config.yaml
num_hidden_layers: 17
hidden_size: 576
num_attention_heads: 9
num_key_value_heads: 9
head_dim: 64
intermediate_size: 1536
vocab_size: 32768
hidden_act: "swiglu"
norm: "rmsnorm"
norm_place: "pre"
norm_eps: 1e-06
positions: "learned+rope"
rope_theta: 60700.0
rope_fraction: 1.0
qk_norm: true
attn_scale: 0.125
bias: "none"
tie_word_embeddings: false
parallel_block: false
init: "normal"
init_std_qkv: 0.0214
init_std_o: 0.00367
init_std_up: 0.0214
init_std_down: 0.00224
optimizer: "ademamix"
learning_rate: 0.000294
beta1: 0.9
weight_decay: 1.1
lr_head: 0.00402
max_grad_norm: 1.0
warmup_steps: 547
schedule: "wsd"
decay_fraction: 0.621
decay_shape: "linear"
final_lr_fraction: 0.0
batch_tokens: [65536, 131072, 262144, 524288]
max_seq_len: 2048
doc_mask: true
train_tokens: 903200000
max_steps: 4527
dataset: "wikipedia_en"
Each number is 128 + 24 x the weight over its row's rms, rounded and kept within 0 to 255. Layers, rows and columns count from 0. Numbers have three digits each. The size before them is the row's rms in percent of the matrix's.

# v: layer 2 attention value, 576x576, rms 0.0471, rows 432-447, columns 288-383
# o: layer 2 attention output (transposed), 576x576, rms 0.048, rows 432-447, columns 288-383
# q: layer 2 attention query, 576x576, rms 0.0735, rows 448-500, columns 288-383
# k: layer 2 attention key, 576x576, rms 0.0693, rows 448-500, columns 288-383
v432 101:115111124133118150207123173127138147129136127128115149144125132145135105124134112099161117138122132110149158121147116148141079140116123103126130155083115086143117118115110120139140173139159120125128121133124145124143135155124161098132162122114104140124104121140149127110159135093135133136
o432 094:123110122155136155109133080160112153124116115126134153101126111158156121083120114158177132140126158092100134150073115125131144124089126113159139136162143125174157127134104154127140100128165101136128097117149118118150187138000098122129111128148146108127102111193164124134158104116130150116
v433 096:146192071069109128168127109129080087140141211148153132138184098081150119165145099105136130136119117141151178105156158102157039141187121106140125118092149137132148087192098163120068135098139114154117147176133143097111076155118105111105135160138124186080103097131118146106130208119142134129
o433 093:110084153176143132123132140127117116129142119148114143132134144133108124125122103125157133097166154142108117130075118127113140126119136101153105148133156126110146130131161162134108142126189103128123086153138143142140135152000143123130113138153140132150138150122131110126126146125129090128
v434 104:151136111112125115108117148108145162135127084145155131132137118096134109143123145084148099164147169119157116117093096138125124131157135100085099136140152119132142143155116111119124126130139143132149138170144133090071124191126097112142136127133146156115124148090124163101074133138120115123
o434 095:127090125137145156166102113052134085127136165147120174130098094089107132154150100107122129112097161109115110144131131104119136122173167116122132129161154134149147149135143124118145143151130149138148179127135108133122160133033143132112151114176153140133146165150122100158104105136107103126
v435 106:149113116147124125128107129133169146130117109090102101075121118080101086137104090116121177141148121114102126116109115100136130142079121107108108091131086135118137173061129117052128159117119131090089141167153134134150134126135110125153123135130136114117097109108099133123131124139155097112
o435 098:147152115128126113147161167104065114119175168128159115122090153104132122121183122127142133145120192146113168155171163144145149131128135152118154129117103150109130120119128112108131124107158131137098127103072099108079124133174106116111125058112125111115123153143166102103139091075134123145
v436 097:143160119115114136088127136107144123077139094180141109149197101099110090146076132109088098128137152107134153150129116147106187118138154082136119121122173097114073127157108116105129136106167139125148122103082144085090131128127108144101109151111103131130145098137137184154101192151139142156
o436 100:097099181129138135132179117106140156120109148135101131153148120105146129136097125136132163113141103123150103137116114141117129127140138140111108126117154126113116146131162125104096119128115121142104138127143085173127127120144148143143100153141100149136123152111111097117149126126113145162
v437 104:129146138131098150145098154136114126156161125151098140120166114120151101180109152108145145114118091130168158112143141066101150143174166106134088099091135101120106144108135128137123133108159086107142124126123141141112128199128086121126166144110129129120118141144147083113176117129118114105
o437 099:093136146185119138124116129134085174141130152127084096104163174110139111099135100143120135179145160139103110144103150104136130121091058138138129118132194090100159139137138107145107106146106128126120095111127162104159119167125123135129120099113120074164140137135176106088115138141120114143
v438 079:135185175161123147096101143145106105114091142124122137118155140087112104154145153087152078127121133116173123126129149075117147134153119138082110124117145155109129163114177127136106084097145143097105118134132100126133103109130103124137169169123092164138133144126098089119160118123146110093
o438 081:103159156153134117152139163123114125125157147143079095118112160101119142109147140131088158108106122132114090124102116094128161125114104158116078079107154131110124154104133108122165183119132121133123122106117188131089106176165101151143114107143122108140140156075121087121124149136116146127
v439 101:109162135129108168140095121150102112142116186184107127125109160125137134147095093094120112136137114071166121119138155079130095133135198147110123109103159118124111145162145130122091148116137103130109112158094141091098097159122095123160158131121138130140117127127147065155189136125167120105
o439 084:084119154168139112126119134135109154147119156119099107108172137109117121118101128134113129145143157132114119148110134107136129139111067091169119107106169101110135109117136111129137163138124121140128000128151171059118112143226144136117113125132112098129141130119151119112122126147123131140
v440 095:146133128076148100117127120114151102081138105131174167107143118099140147092126153136098116107128112142145167134143124101177074130146160111162137115097130150136143084173090156113122148171132098137136147090133117120112111037128159136138155142134175133124117135111116134194108136139124120125
o440 093:139115128106137129115133147144144120139099106143152150154183107181135160160117165114122145126161106160154132115127092166126112113152138138124163145120133147125125131115108126133085125113162088124079136132085121139147118147033143120135154139094169127133113116141133149118153124104137081129
v441 096:169124142078100140146127105092129107141135145137144169120130133104131126139110069114119140144184139149137087120116144090155103130130095120120110131129110110131165123173125144102138098131150142175130130168151165123146119147133102096158164111119105131125163106088126168116178142093141113139
o441 096:140130088123153107110134109111157072107137126156148131140102088143126147101180106128142117127135156139098135130154135124106140151130150087116128151115087162143113115116162126129159155102127118141125147130129099107064157100053155095097102126167173156139079140140131140123154103092153214128
v442 088:109158136123119146139120136150099123123111173140096109113134166125132118159120152077132064131125128117163135151145135106096120124137171156114103087123149119128109176110156096117116110118154135139125112155092128091086103174125113125132138142108087132157136138151128071114151108119154118095
o442 087:078141162157141136145112142134101182159109164122095099081162151097142116101119132134099151129128142103122102148089122099118120138116099111128142093115184107109144134117118110115159157131125113115094097121160185096117107150243142133136100141183134093119142161108158086110118137165114108137
v443 091:134106131135147136105152211112161112114113098128113127101136146139140104113101136108113132124148140131138143135125103154093185119082119080117077124134118155127158129082122067148152113112113164126061126109129154091150141131142133108145133115127131114175140153121157117130114061126140131133
o443 093:159121109090134127142100126088131127132133137099138116126080146090129128113138115133133120144092100116125128100160119134124130110139127163102179099133096138134103089128102137119181123151091119174153200123116085125148127116058107115112121134179119130143081146142145109120157139143155145121
v444 094:169157119128090129107104134101139133140111164145151164098193137115102105193126148153125115142095110148170161114138152070084093110163136090189135077082167092123116129124123138158144076120098093116166133122151124130123099110139112165134145157081176140155162130109119119139150156170173119166
o444 094:107138156161112107096122165111072158153147155129108128158135152129130139120130124121136128153179129134170086151121141131159135125080097140144113136110128126047135133099153136142088145143116108114078098130089120122140095174189133116115128152107102124158129145158154113088123113127118105180
v445 102:139168137134087132143107115137093068133143190175108143145141127118141142163113068086132173145155133131124085131128141094131115137146150166101116128108106145116114126134181143129095102141143114139111103132130131130121132125125121109147162126129122132099196078148157090134191148141150147111
o445 086:102141143146147122122127131134125140135145116154091105141154149146125122102132142137095126116134153135087137145125148119107135135128106079145103116094155132107132115116148108121115187107115130146134029167143188070090130139120134162138088129110132111147121144084126149147131152162144136121
v446 091:150151112084111093186125129132104129145114164145113118134091110134128179150154097120187112140170159117117121135096125194153101157150120170116115134140103157114127117154143123136124130152156134147117125157117101115131118113125131118135142125113108146096127105135108100130094111135156168118
o446 095:120124136144125183136088145148155118157125106143093147126162119127112092158106129134109133109118173111122161116103143129114125128166165117130134120125162133112157154129104150110138123113113136130125118164145155117137103174156164132108095147141174139137140134113108127156103151178115121123
v447 106:133068160158132152090131100161105104105081120147134100155130162146106144152105098119090096116097085090084116145115121141120181115144169196166119138126138139135073138156140172154144097092137133123067142127065109166162110137135161109138094154144114106105111140164127100174134145136136166134
o447 077:117126129117117152122128120137145163124132130106100127132140116118131132129102137130139131128165112119147107140111142171131120163132112123149110117130123103085134125101134147120120128141087132124148072137124141118125119115255112134137138137130102122126154108118100152126114135129140122115
q448 095:103132103120149141112086123125142120118113124171102141150133104090160108128130171135120108114124115129109125128134127161107125174156113124149155120114118148124116099116120152131126163104116102111150136130140130131115138134122139099159154125084137109097153153125156129150121084166144107057
k448 093:145163183119065103115148113122096115123146151151119090159180150149119094129175101124188128109120175110134118143143140128115104125081132169132130110094114107126107152128098124164105136140154136159175114167094092104131128086128168143090109119141106103162140158109144115118120147122143132139
q449 079:146103138137123110118130124142090136104140118152110145128095170133111124113135154099120133096096113125098141109129117117114131106116127124152091144128106120136143119144152134113155146109117061095156149101097109161107133173153085117154110122104130108079090104117133137133138109136146158130
k449 095:162151093114211138128143101124131138068099105113181127100096115093105086134120154127100113167117116132150133108132128115133161132115134115134109150141180134129140099118145107106103145113107160092125108131130120141159156097131132101097135152139123128136151120145072100079089134107117104108
q450 098:171128187167119144109145078130128135080163157132142120108119114177142115125129122137143167085184123102129124103172115150111146126146090144144162134120133150122114118164176137135180137130135103126122157127132135176136070150103097100129123121129174129159144095080137125153109109135108072145
k450 098:102111111106150105143134104078133088094126115164180109137131093113129154148124145143104130137121148137098138136135133091067113131130116080133160093164079141126135144094088134108138135147140126090137109128055099156156200078135127129131127149088105149111092137139139124127153129132128113153
q451 080:132184096159096128131119150110135101134128154141095094149098178111145103135148160133118163121143176085171138134137141126145123082146108165111123131107098144137095122120132095131138186147129123139178102060124133096114093177111152110128136154210134087133123125149140106126108132094096183125
k451 090:136102099155119135101144124101124162154140116089138122114108139120108151202132098110137125135150145118133186105165116144127079119118127137149136166117117109134115118161144118143155068127145117138108162138128154156112126152119125081134065099098088103112135148113088158117136143148133123158
q452 110:108112179147094153151128100131160114114120129115161129122126113159066132143143085118159182134132145111153137076158126129162131099116129117099118092143136108167115178133134125085136096125167136091089168141125139118147145132088107184109116126105121147110107131108135135125143113049128111095
k452 091:127060109091138111122147145102138124121155124145134172182115094162114132097126100153091143112145121165101155119126142107137132178107089135126110138205108145118119102158109126149157144067130065132133152088092141115146131105113148110148143121068124094126126168091120105126075135148159157183
q453 085:179148121156103143111130112146164103124132171081129092142138107142141130124121122137190157124122105105101117133153119132109124062075151130105108107136119129117152145125137097106127137160115139105134136128130130140106104137126162128116098113151116188103154149105090098154154112109143082128
k453 092:129088102103086115136191127118160133126127136105110132140124166137136149114147119121187133126145133129138108133160133176113129153170112146120151138145127115155109095111132146142143105069155106131108121152184115123141122144104080144122110147128138127179088130131181146135138155132120138146
q454 132:123119107138116171122171150136161137112141123121132108102111144135077109079146112119163132135107142124152160147114106119135097097134122119135134139108154131133133114168098079130105113155112115167114116119126136183168159154138137127157095179150105120107094082145127173140083116147140149134
k454 084:160126102115170125121119147156129125152063127144158120076100147100138132172138095148117083113126111123136135129151095152074129143139128137154145116131105077154114107183126149125135115155150126151126137127154136141089142141114142132130138152117137150121128141153160142101156135114134156107
q455 085:127167152138120115120103130141126129161099158118077080090141160149126113180090130136122142112104127099129145140159116140174134108119137163094106138088125171110113118150100105117133122143124185110172114093153137114078138144135124170137119101142156137135146154114115113113101123158098175100
k455 095:123114103138136131171160129174121120112134127098106151116098146151121158132142116134144116156144136141116148131101138137139155133129123135179100117134136101140133135111145122123113107085139074167086176135135137101127121124118111149165118104144141120110104143117155135157137051153127108085
q456 085:162135109173113141061135101156109109137169136131112104077119108141140107128136139125108155150153138143072126125155096106135146105103160122112120125103141142145115114143120058119175110145138134132092162140119160115091131164118153118132162139110126138112150102082117156142123103093138143140
k456 088:100152121140115087130114130117151128143173186147131123146136156154127180123127090139110135179110113140134208104148186177084131153114067129139114154122115121136123101149123105097118138139148119131113114165124089166144143109104063082137127127102123141202124145138160155121107157151136146127
q457 170:152154133139125140131088139176136176168153158114117147100174116139119130151119116113089141121127142143093153135121131102147063096175131162181160125100168083089169090099138086130125114144147140125132068144117098144153142130130156133115139152171127081118132082129123121137130128173131123137
k457 088:170165163121118156136137149138140117106128075126103100139105118117140150144082177137157122113151112107109158133122159116154069135127127141138111138106143158128141148137102110124126124130143121112122135178102147125139155082138098058148129098097128113122140135104137158126125184125099131144
q458 164:104139111166118128122204149122124099138144111147132111110120111101146109134114127150111123142108158136113140133192142116083110118136127130139112095169161170164137161136088101125148142135069103158138116124173133114131171096135109129104132102113089132096114139147167133121144106090132158138
k458 095:127116109133133097137151173091126135110160109087138123135114098102133156084131154111105162116092138113135145117176104142115141128135129101144104131136135113140131084127147162123185140110100149137148093121201134099106125145126129127114133099154143096196139108122155104140142064196116112097
q459 088:144158112125132126119132101129116121123136138140107127085166104141133118123104126135115122098105131160115164134135184113124163126106127088146125151150127165125121137136125104112141102147127083109127175151129113128138103131157117096170124156132104131144151149126156110099131136120121085129
k459 091:122133165109166084137104125106128120095123147131170133146127124127134126135129132137129114104157137098137088121152135157099132153147079108102127118139076127159145113146092102103109134133167159129169116146140092132142127114113131173142123130111128114165177106104087081136117179105132163142
q460 093:135139092132133135137127131069147126136137100106155148103160153148149118128113112120134131163157171144127110142114123146098136124111149160132110116157134172127122128114135123127145109125101132131139130104106097114131147172126126154135109169114119086126144139132114103145153115071135118094
k460 094:151087146092133119140156131111118107123140146137143149126133118155081116108159118145148128162119126156121163107115126137104145203172150148140096136148113100133160118183134157164112138123151158124099175123061122177134137134095137087139118117079141160095139135107135149124089089128120099164
q461 088:094101114124154149136091147137152124141124122126104141127142139111146104095106160136125194125130112128106149138100130111146118107106104134114119128110093103144117101154108102170119152144109173101154101115131113170144162101137126138118114135112115098134133142116135130146136121142121105146
k461 093:126123128098125123137140091088080123118127120157140137149119167146131154082155144142119128126183116129198100120102114115124140104195131092167129128133126142082111097088183164127145124123106105169079136137157103142114127121120112142158114208123123124105140115070123120117147114160178112085
q462 130:104128136165099138135099115131140130131149152132136148117138139110123097124101110101128142114140119153146126124156152117137121088127167116145116117125098102131139142121120101137112122118107131162137101096128158112149128136139117122119157143164066131145114174164146137130186121153159139124
k462 092:143146162108174120154118099130104104110139129125138113130141118072154096122130173135138136138116151117132140128124134123092082157151106106143097121134119136140132080138161103121136089145126131155114141130103182147125128096120131125126159146101120124155159104122106138087169116135135122104
q463 091:113115120154131113134118114134104127135082128121133114139154155133114124134117140142135144119107140154146114099128106106150162108157140153158150121120120109112133109135110169140106151100124145104145135087153118131156120119143114153103156084178104145164085153176139160120125171143159148144
k463 095:136117101107123192118142119161113114108113110125101177090111142083119095076122122106130134108133094097100144167068141108188137102112141099134106086107104079118133123126128152138138160126106129104134123147164130127116151129149133156097126158194121121092127123106149132096149088103093161116
q464 104:135131129146140085162120145144174086131114074120130116110138072033127127151131153139123150121100112140120217098113128132109112102119121082133121141109128102134186137150084093100168138148108122120104084156148124129160132073110161115075115077126115138095123125128144128116072128116106141185
k464 097:124139123135108139119117148136109185135133164131126114113142146143126121104122123120113145109121185132131126076125129125136078123133127138111141142143163092193094117115102159164099161141124106156135124110117130120109090178144126128154128133081119102192125070093154146149152117131165154097
q465 084:102134108116103097115114094131122155153127133149106105153100136147128135141086122170175144074139123132117097147161104132132142111141133118161121119160193149116115130111137120127118117116133089129120156129124123080149140131147186094102151127135118100122136134115145166134126162122108126142
k465 090:125124158142156108115108141157145133123126162137146134141138150122180134132138144117143085133135176085119118135100143159127101114081114100125162099118087082089135135126108142115186153151131202096160079156150109134174143083163101168097121136160122115146128134124113117128082154089104107129
q466 101:166154122151140125101150097142094102108161125141131117203119099127111129144147108117115098101136134114142151084162137130137183123094164130092123133148157158132105110138151126128130115179158126105089160153120113147111156107103098123142148153111126092162135096139147137120113148109119114133
k466 101:098165103105122132125097144116165097145146128116117132106118136105120135144089126115145164105069168136128166120138091139099082136128118139133108148145127141153129132106126134088136126145175136167119171164091132153154115140107102117096158130092142152133145107169148129094115153139119124146
q467 083:150136123145100137094153097143149161159112125123106139137144136128138103139103114119147104110156126160107135123085127103156133103131108122097105128119138117127143147110134116122136129175134171127118137127137123114150118147138083127144123124144102129100091087141139133126123179062103110142
k467 084:129137123161102162062141149135104100142178118122134102072131124164114108145144117100153083130125125128110123147137142143170097112114146153151076161124137144114117191161115108130084093117099073104141132112156193117143151148158146149145111082143133101147113132137090163135110151112074150133
q468 083:072104144128113142152117159122121121123088140131111113131105140134118124122119150150172148101113081147133123115099115108151140096121141103117126123109127123100141156141122156127151168101107150130123134106168150111163121116123122145127127075160096114108125156160145181142133124140133138147
k468 091:113112098181108131096157130161129096106148121117075141111129139128126108116126149084132131128115126147090118144126114122153109116125150134141124085141119071103120127158122115089152129126073121150136113128169117093145119108146155137109123129227125133081100152131127117102136130148106117132
q469 115:159133150113120141093138113123139119127152153112124115161121163158116118175127105110113115091164134113159063161119120144164105123157130153125131121117122126085113100130156144172075145113139188153144118108091097146079118186161098092170112181124133131128139134133122097124181131136123125115
k469 080:142109113174135140135158135060146097101150123125098123129108084129109116153114153133123086148147141206138138127125116147143114108106114116129100141118129121153095131137146105078138096153148133138159138138144132096068121127128122154137113136136143109106125108161109122147121124117101155155
q470 111:119122129135084088132111113148101097122137107123131094087085088101092102140134157106101126128137132132154097084140132117083132127122101105092135114145148182124111092146113126113149128117109080114097131124103131130160124151141143120080171149102163137158192150122148124126105088100139158141
k470 092:109139115103116127133133121124176079128125120142129160106129083108132166104074144161172125147116101127139163103115146145126119116127094118134136142125156126183103144107131133109113158160167131113119112160127121151149148126097117063108125142154138155101109156162113148109103141129086122142
q471 092:185148123122160133112144120160145102121140148112107120166112109125122105177109134130119117107138154126138144132127104076134138091146097093113146107117128133149194131160109063091137145170179086124127159135119117121115131167121070119158127144153132130173139121105104119119122128106111128143
k471 096:125099116148098136097116117147136158150179150104144101127128115140119146164101115163166120112124111113119172132143117122133085131081145130101150171134102139117148146170136131173096137088126128124103149124097159155169113162139111095153080111104128104112117120154125133140142162138127138155
q472 141:143115168122131154103125133140100159138167186125107124148121152137081120146151127140133120127125124132159122121134132131161110084111131125146163131107130091098118115119142103164103107103120168139124155128092085151104122189129097140188122205153134122146123095149092126134145122132124127101
k472 088:140147136112117117110148111147148064101134133110131129089097095094109152139095163143136147125120108164127227132125130137122109123121117122148115125133154144130106145121115136105147127116149060120101156119099106136147147084116150095132149082155121136125145187147117162170082143144111134143
q473 083:162148105127152133129153140141135107140150101130137116139117113140141155150143130113102104133130130089109146121116124148097109162121123105142129136102104106129134111146146133143136143152148096123120142167083140168089152139131090098151101136111166175149160108115151104114139139146109102111
k473 090:120113108126142111092109156116112154112127124141167107125112105118137140129137155178134150184138133096142142110131134106108109148118122170116139169149161131137128149088097165118107145117144121119137128156068099128125134172105108114130136159085137112153128123106114102124141181125157117139
q474 101:144139117150107156077156149191074154128151153103123108177165123126090150152119145115106095118125122112115103106122069139171095133102147155146155142072222085129128138112114141147115139132166152140147087113155132149105142132138132167181128159134124078134151097096100161144131160152144133083
k474 088:150123154153126118121135120133096089127108108125104116108073112105152117105139124154138104129116093134131137146122133084073187120148114120150102129125111126092132136144124127119156069120105126147112177111109122108157088126149091133121141139143137135186142136124140145146148107143112165109
q475 083:152155096134174140095110145133141140131114145144103158165132115149125169150137139168117115116126166099105125124129126084112130111131145180081112119132115137102138145135132137145134146152160115139142110117146103138112129094105105133164159136132138121163155098141112129161116111113149131131
k475 092:129133135145117132159103123169085157132186123154153068101129117142108146163118120129137139139115147106158150165112133130099055141144120126134161137106148102137140103154168107150102118123153131149121133182079124112119112182129141137130111117091150134130159097098159138102139142126117106112
q476 144:141136174099085101120040121090142131144162175146121135135157147121092121153114114106073137120141117129150064123125123117152107087166141122101104111138099131100117106075166138156094129084105132131117118104129119094082085141141128112163141157154126132142176150142137095132170145168126135131
k476 095:134147106101137131134149124162132073135092166134135128103118100107119140161095144195124149175123133159109147119090137127137078123120109108120114118163138124131129141138119126141129165142177099106131140157083104151136161118124138110126134082116123153101163136124088125129100124136127156154
q477 087:160092100108148158108099129166122132120107112128137165136126091083097148169103145143092109126092121110122114135158139064112118111121122100145115093128130123132151087162112142114119137147138050121126180149074111105145114132126136114115093147146152139144147107132180130158098144098117118103
k477 096:112104147125134079130063080122126157102104116147122114131139113133137125121092094146119149117141119127069149119103144126115115127103106145117191141179099140117091182106125127097090113106135112141114097122090108162138159110122119128131142140102139121119146135151129115116130171184136107116
q478 085:173160154118149126136136135144122110094136088138114145132107092126120157140108105143088111142144146124106166141064107118034085182124112140132129128137130150147104125107103140127125118161138102114140127144108109195080164147128121125119113143026151158132136095088093135162136124133120110101
k478 087:124138108132142114120114130092132132135131144112219128147106105117101131158109139154141121136120132151128164079093114111096122163141138135138147141137147146155156101130132143161125175120175134112115159140076144122130112160102084078151138172057159130186149122115146120108145114151141112121
q479 123:123126099139118087135128129094111123134129088128147088099126116101128134115121136146154161149122152145119167078138137126110115139095123107119131118127141138171100137138086115133166112127132082115120181162146117140137139119093130143111150061114134113143157151132123134120092154116112157132
k479 108:104132124105121185141113117169167075115120144117132167111118089165104146132072153109133140140131082088124127129126114107126116124142093107131131123125134122135146127142113135093099137129163098143108154139065113147128149086084119094096123137112146149130120166145167096111145158138078129135
q480 094:119104109131120138167116132109137126110110161126153081084106163214138089145181144112127174118161118135147099124130097149113115116136124127113100121131127133144145142112133123109157107096117143159142065125136143059151120126123181142070162101148100114106122108120139121108129183128109131178
k480 089:108132127131121135100117158099147104134064119101100104138129148110143146093125104100136117128138087090103089118112112145105170131117100117106113110104132152130113113100104134116132078126160148103070127143152138148139115108121088144147099123158115175128113145110138129127128102121122172095
q481 090:117138121113163139122147088133139105091098092113118125165080094118117135066120138107116121142113112114107131114101130140149118126111112123140165126102092148124104104146128187136103166164112134116090177118114093112159118130092141159124125117131149142127168108101100124135096111115108077119
k481 090:115142154131137123095144171128140218121149093123123129110153157101099141148104130116138146134111176128087135129128092139112130153123148125127142181142118145167117129122126127103101138118168136162130104140096152131145109129114122074123116137102125095149151153125126130117113122145166097127
q482 087:138112132125111128152077101083121127099150122133127108153109122147125139148145137095106160154131140089136141142131111127114120125128126137127068120175134122109129146121132128156128139160124104134113143148072094111110163163132157139108132170089152132143149145141141118111147119108106126086
k482 093:164111098130134117142115089133116113133077108144145157132097089115167161119127118119135149132139134100106147055136106123098144155123111169128152131136177151152091146128119156143108093111136128130102137155109126137085128107070142117154145131110147154120130097117107112136124156163146126132
q483 096:122093042159093109151159158139125124135123104114139095085112104120114106096099111118152098148106132112105115118184093175066122149165123104124111158186169148143157087131120095119132120131122108114108126183111111133138184135134158101114133124100154157134150124096157139134113088136167131112
k483 101:073120131079123120163106113158119135126141103138121132123141074148118174081136123089128132143068073117116153115132124134079139130131113109170108136138127122147130123137128162124120114132143145094109127131134109127129160112110125091094114160134152123091111130174135124097119115135098137144
q484 086:109120085117119147148121103123175121139136152123152150149166126107086100165096092119107157156118129095125142133173131109112118118102155127131135121155112130126134145163156177105122141131123091132111160180102134119128106156113170067136119147082135119106189129094131141118104127140142086078
k484 093:143132140122108126096133114120120161141095145128144140109166133135125152133074098098133146132123143106145142079114115097108094151159096131149091121160157148143107133082137146105100085147170083114107101170078115137129154117101122149097115164096140146125127097140126134091135153149147166130
q485 087:141095210113184105118167130158117146133145125062136123115115110148109143103138143169115102133151121168108125138149123128137161109177105118102117127127147124156126133140088119139137119133138138142153152129124123102129132121118086097159084121172118152174124103110124117115106123129087103154
k485 086:111156150124156130127119129125138184104149148140079099129128127171128115117157138147098119093098096136129121156148112124168115099063115143138144111113104150099157125153128146144135112103083164132121114109134126141144105133119138148131115113116121138082128167180125108110121141105132085113
q486 091:115130156151110125097144130113152124122157104132139141079128136133102125130062099090119162121100158158130149128136129153112125162135157136127141136107125130118059137119130180091123122164135120112139125161161113069113127172129139132136104148076161095099148154129095127157120201123103137129
k486 096:135147140122142129108176109136140132083136127115161165098122102129160134139099136175167097198199127085148153090160073135154059113106134147117098131139157125183109144127145141145102154129131106149135138140123156125105123107101134149147070122101147116143128097112137137148162132145135129128
q487 095:091136104167129139071122151117126077158145100143123151172151100098130151142066108110151132109117105126137144094102138130120124130122162113112194176118154096146124138134106106118149125143158101085129131161167127129122144131135118106133118094119129150088127151114101163159130137107142121119
k487 091:127141110132129117144142157124127108121175159122137141093149119139129132164125148101115153125133117068129116143135116113126092120154134149153156152115143113115133140137125129151097136138118123138145131132142109104164122114131134103131145119167140094110097133165133121121140176146116133140
q488 094:144169112131133112102107125113074138141130147125109135160145139091149130142116132171161180133134152162129150120127157155138179151121119067127097117152143117127129151135146126138111153095114118121112149151086120134130095157134126114134123142099135102135131121115125120144119147111167112070
k488 097:132116155117132132171113098159122068123133102121140114118122076140115122164137123161096126145143142122170155104127143121142158154105146114141154076133169122118114136158161090105160119148109128122141149115186095137110148108097115149128090069174132155119118128134126119102098161129107141132
q489 092:131163145125118128151096121113134131096168157134089073098136142123098116146151157121127140139127131215107106133172126167102134149144127108132110156134099180146112148096167138130122104077099145175132131132123159101119104144125133169125175104122131128126149144130153121130110136118159156089
k489 096:127159120112112106139143147128130154135124128135096111087116102115146134118112107147105141162070158125154132125143155137116171140108106126098148053153115202184107089102154131123197125124148128116073142143130114134094126118101073156144110137152095185118121124142109090137095121137123124110
q490 100:153146155171116092152115136110135209140099113111137125052137112102131115144145170108069138143123129118141124132146169137098124128136129120157078135149140147136113120119173138137124123142051121107130100110124102136152105154150154151103118149064128112157138125153114085103156115126096126134
k490 105:135109118107140106158154088128142130075100094109134132161151078131151121142145114163194118138157104144147160073116134139134149141127088104129152142149115089126142110113191135099156171114101131124136132126144154128134142119159146136127132092136117103164144140085127126145127128117156137095
q491 090:118144121154128102161126124103091168153098124150141128109118120171153107143092117097136154102111122110108132168132115175085139129108079093136085170168094116120098113120125125119108110155103141120105101122125102122145122134142149117097108111033119134147090135125151133138161131137129109112
k491 109:149106142151120115111142080098107106080124110109145142141197106112130135124171108131203131159115131136104175084089094129128145168132145108137100126110126083160171124149146102105114172163122134089125116134168138157157150127146130107149130101148138096139146170153114142131105138135136159137
q492 099:094099145144113110126124102131121135092176142141131151109141125120113162104154107116118176134108128127110166096102159125156081175106133137118173151139122123133102160135131143148122139129129113108129128160107141142087149150134118078148130104099134137146174160117110146106130148117157147127
k492 109:117130124118138126098170122135117102138148119090110149117119116117158124146121100114123114071160124109140091132147101084091144126138148077084112149097126137118112138115115148170113118179128105151160146131147108081108118116087127131126130105144101104130096138142092094133164128136139132098
q493 099:113126165143161129136111100100151095118127107139172140140118106125105155160132161161142128152126133118156118089091167121122118126199144157082175085104126120124157136131111117130152170144157116112128148105142128133127131164115106141139116114150156143094106147131125142130098090102123117146
k493 102:143139097130140089134130135147147167130137123115117156111115110133131133141104153111083185108130133093134104123140114136142128139139130135162127156130126128111089101128125135125111129125124163139114162135107096102108087139109158085139107145120162119092133122136110093156145156145140111107
q494 087:149118168136142141110164079093145099122140099138169141126112118134120108092136142132125094151140115061166107147129091073148129082152161148122114123122104135102162109102134099148121144163150123111127148119156129140120139122107083147137134138141102117117096148159142154117103092120121133140
k494 102:133098150177105120151098121115138151142125116132160151125106103178109112139139176081135165116103119124119100138140131145139103094130100177155165167126120128125115134156123170156098093098113104159125133118137099122091089142129159122131134136122184116117120127116149113139129139130120129103
q495 084:136134117127116124140108109161136141135114135107097081138140142120146147132133158109122117140127132113125133083164128165124103134119096078161128114146122172141093136132155120104088103135116107155119119134119113185108094169141129142106122088066112124118131132128150118121125138122175110092
k495 117:178114136121120117111146117115097085122134130127103103131140128098182106113160110170178123148134115164143160104080109095090165151123138153091112127124101145132142144122136135111166148121131103097098126141132135151124143128130115163106152113141114136156100131096089118144105133102146133148
q496 111:127109140157141126113140162116120117160128113100129124133149123076133102087146114145197135160086134141149136088170149100132121136139144154126184112090151131152124150148123124122121107141142085083075142166128115124144115125098097167134090106144120123125134105164138140116091119097163143129
k496 105:149110162099146091146154174103127127155173104135134140082133106160089111108132157131096147135100103070135146126198116121134145116123113142149130197144130107135136128135116160112123131141114098144151152136118089135133106111102168135067124145157130118112133085145140125128102179124061132138
q497 096:146152125156132103161132121163164125114141131131097105077111139124083094121161151113061114190138117105130117128115139114146111108138171172134134127116139159107124096133148110141112153125123154170137100114086113134152129099147146129126142108134132126170155128121151135130145120156140122137
k497 096:110129130092125143103129129122124148128112123131119112152147153117114109120120083115190116107163167142099127143148137135126105138152144114130110200140120118124123117092158128152117138113154125147129108152115146096141144132193158087143139139102092107140145121119115151135162127115158141105
q498 088:117141135144083105123109132129111156147125128136084108105133162133121115132160146111091155148111132117154139127138139150145142116118148114121111129125110183129089152143129150121131131105079131136109110127083108110124105153155127142109144118024124128153150150138129109125138151105147156105
k498 094:147110101111115129115150130121087071102101093104120125182144106125159147139126101128188135133134146139122170093126085121089161150132147103136126159121136121150176128137136137111166154129144102110092179132115109154102141139112126126109126081109126144129109145121099126163132106121131140133
q499 108:096179127138120136140117123118143093133089118127162082152144116142130125221132149084147128132113106135127138109141099158070115163122095150129126115121116157135117164130098140089150108155133083093074128152122085145098085136143150139098122088082126136085134134139138103150129120118134104115
k499 096:181122149152120083139121131098111134131088082088122169101164085113108113132104119141128111162118128083144154089096115143102154156133120135131114137151163117171112127124117116031137116122135159099109136163141125163152176111108122114086131186148173150138140147136122100085119164105104154138
q500 107:136148100130124115143110105097110173139115161133104147135127135171159128126164102106062140104152150113140124170130125139129136111140097122126071134120129103112123090095118113176117103152096142104140104120115096143127164120160132140129152188079105118178100123161114129097198112158119121160
k500 092:124124125131130126119119085147134085101115097113128135156120118102154140120118123132175117155111157180102155074084149147127131144159139087146121157083132116124157141126143112122171173124161144134105132130156158141138136157150131129119126082154119126147169130108096141141128105149145138127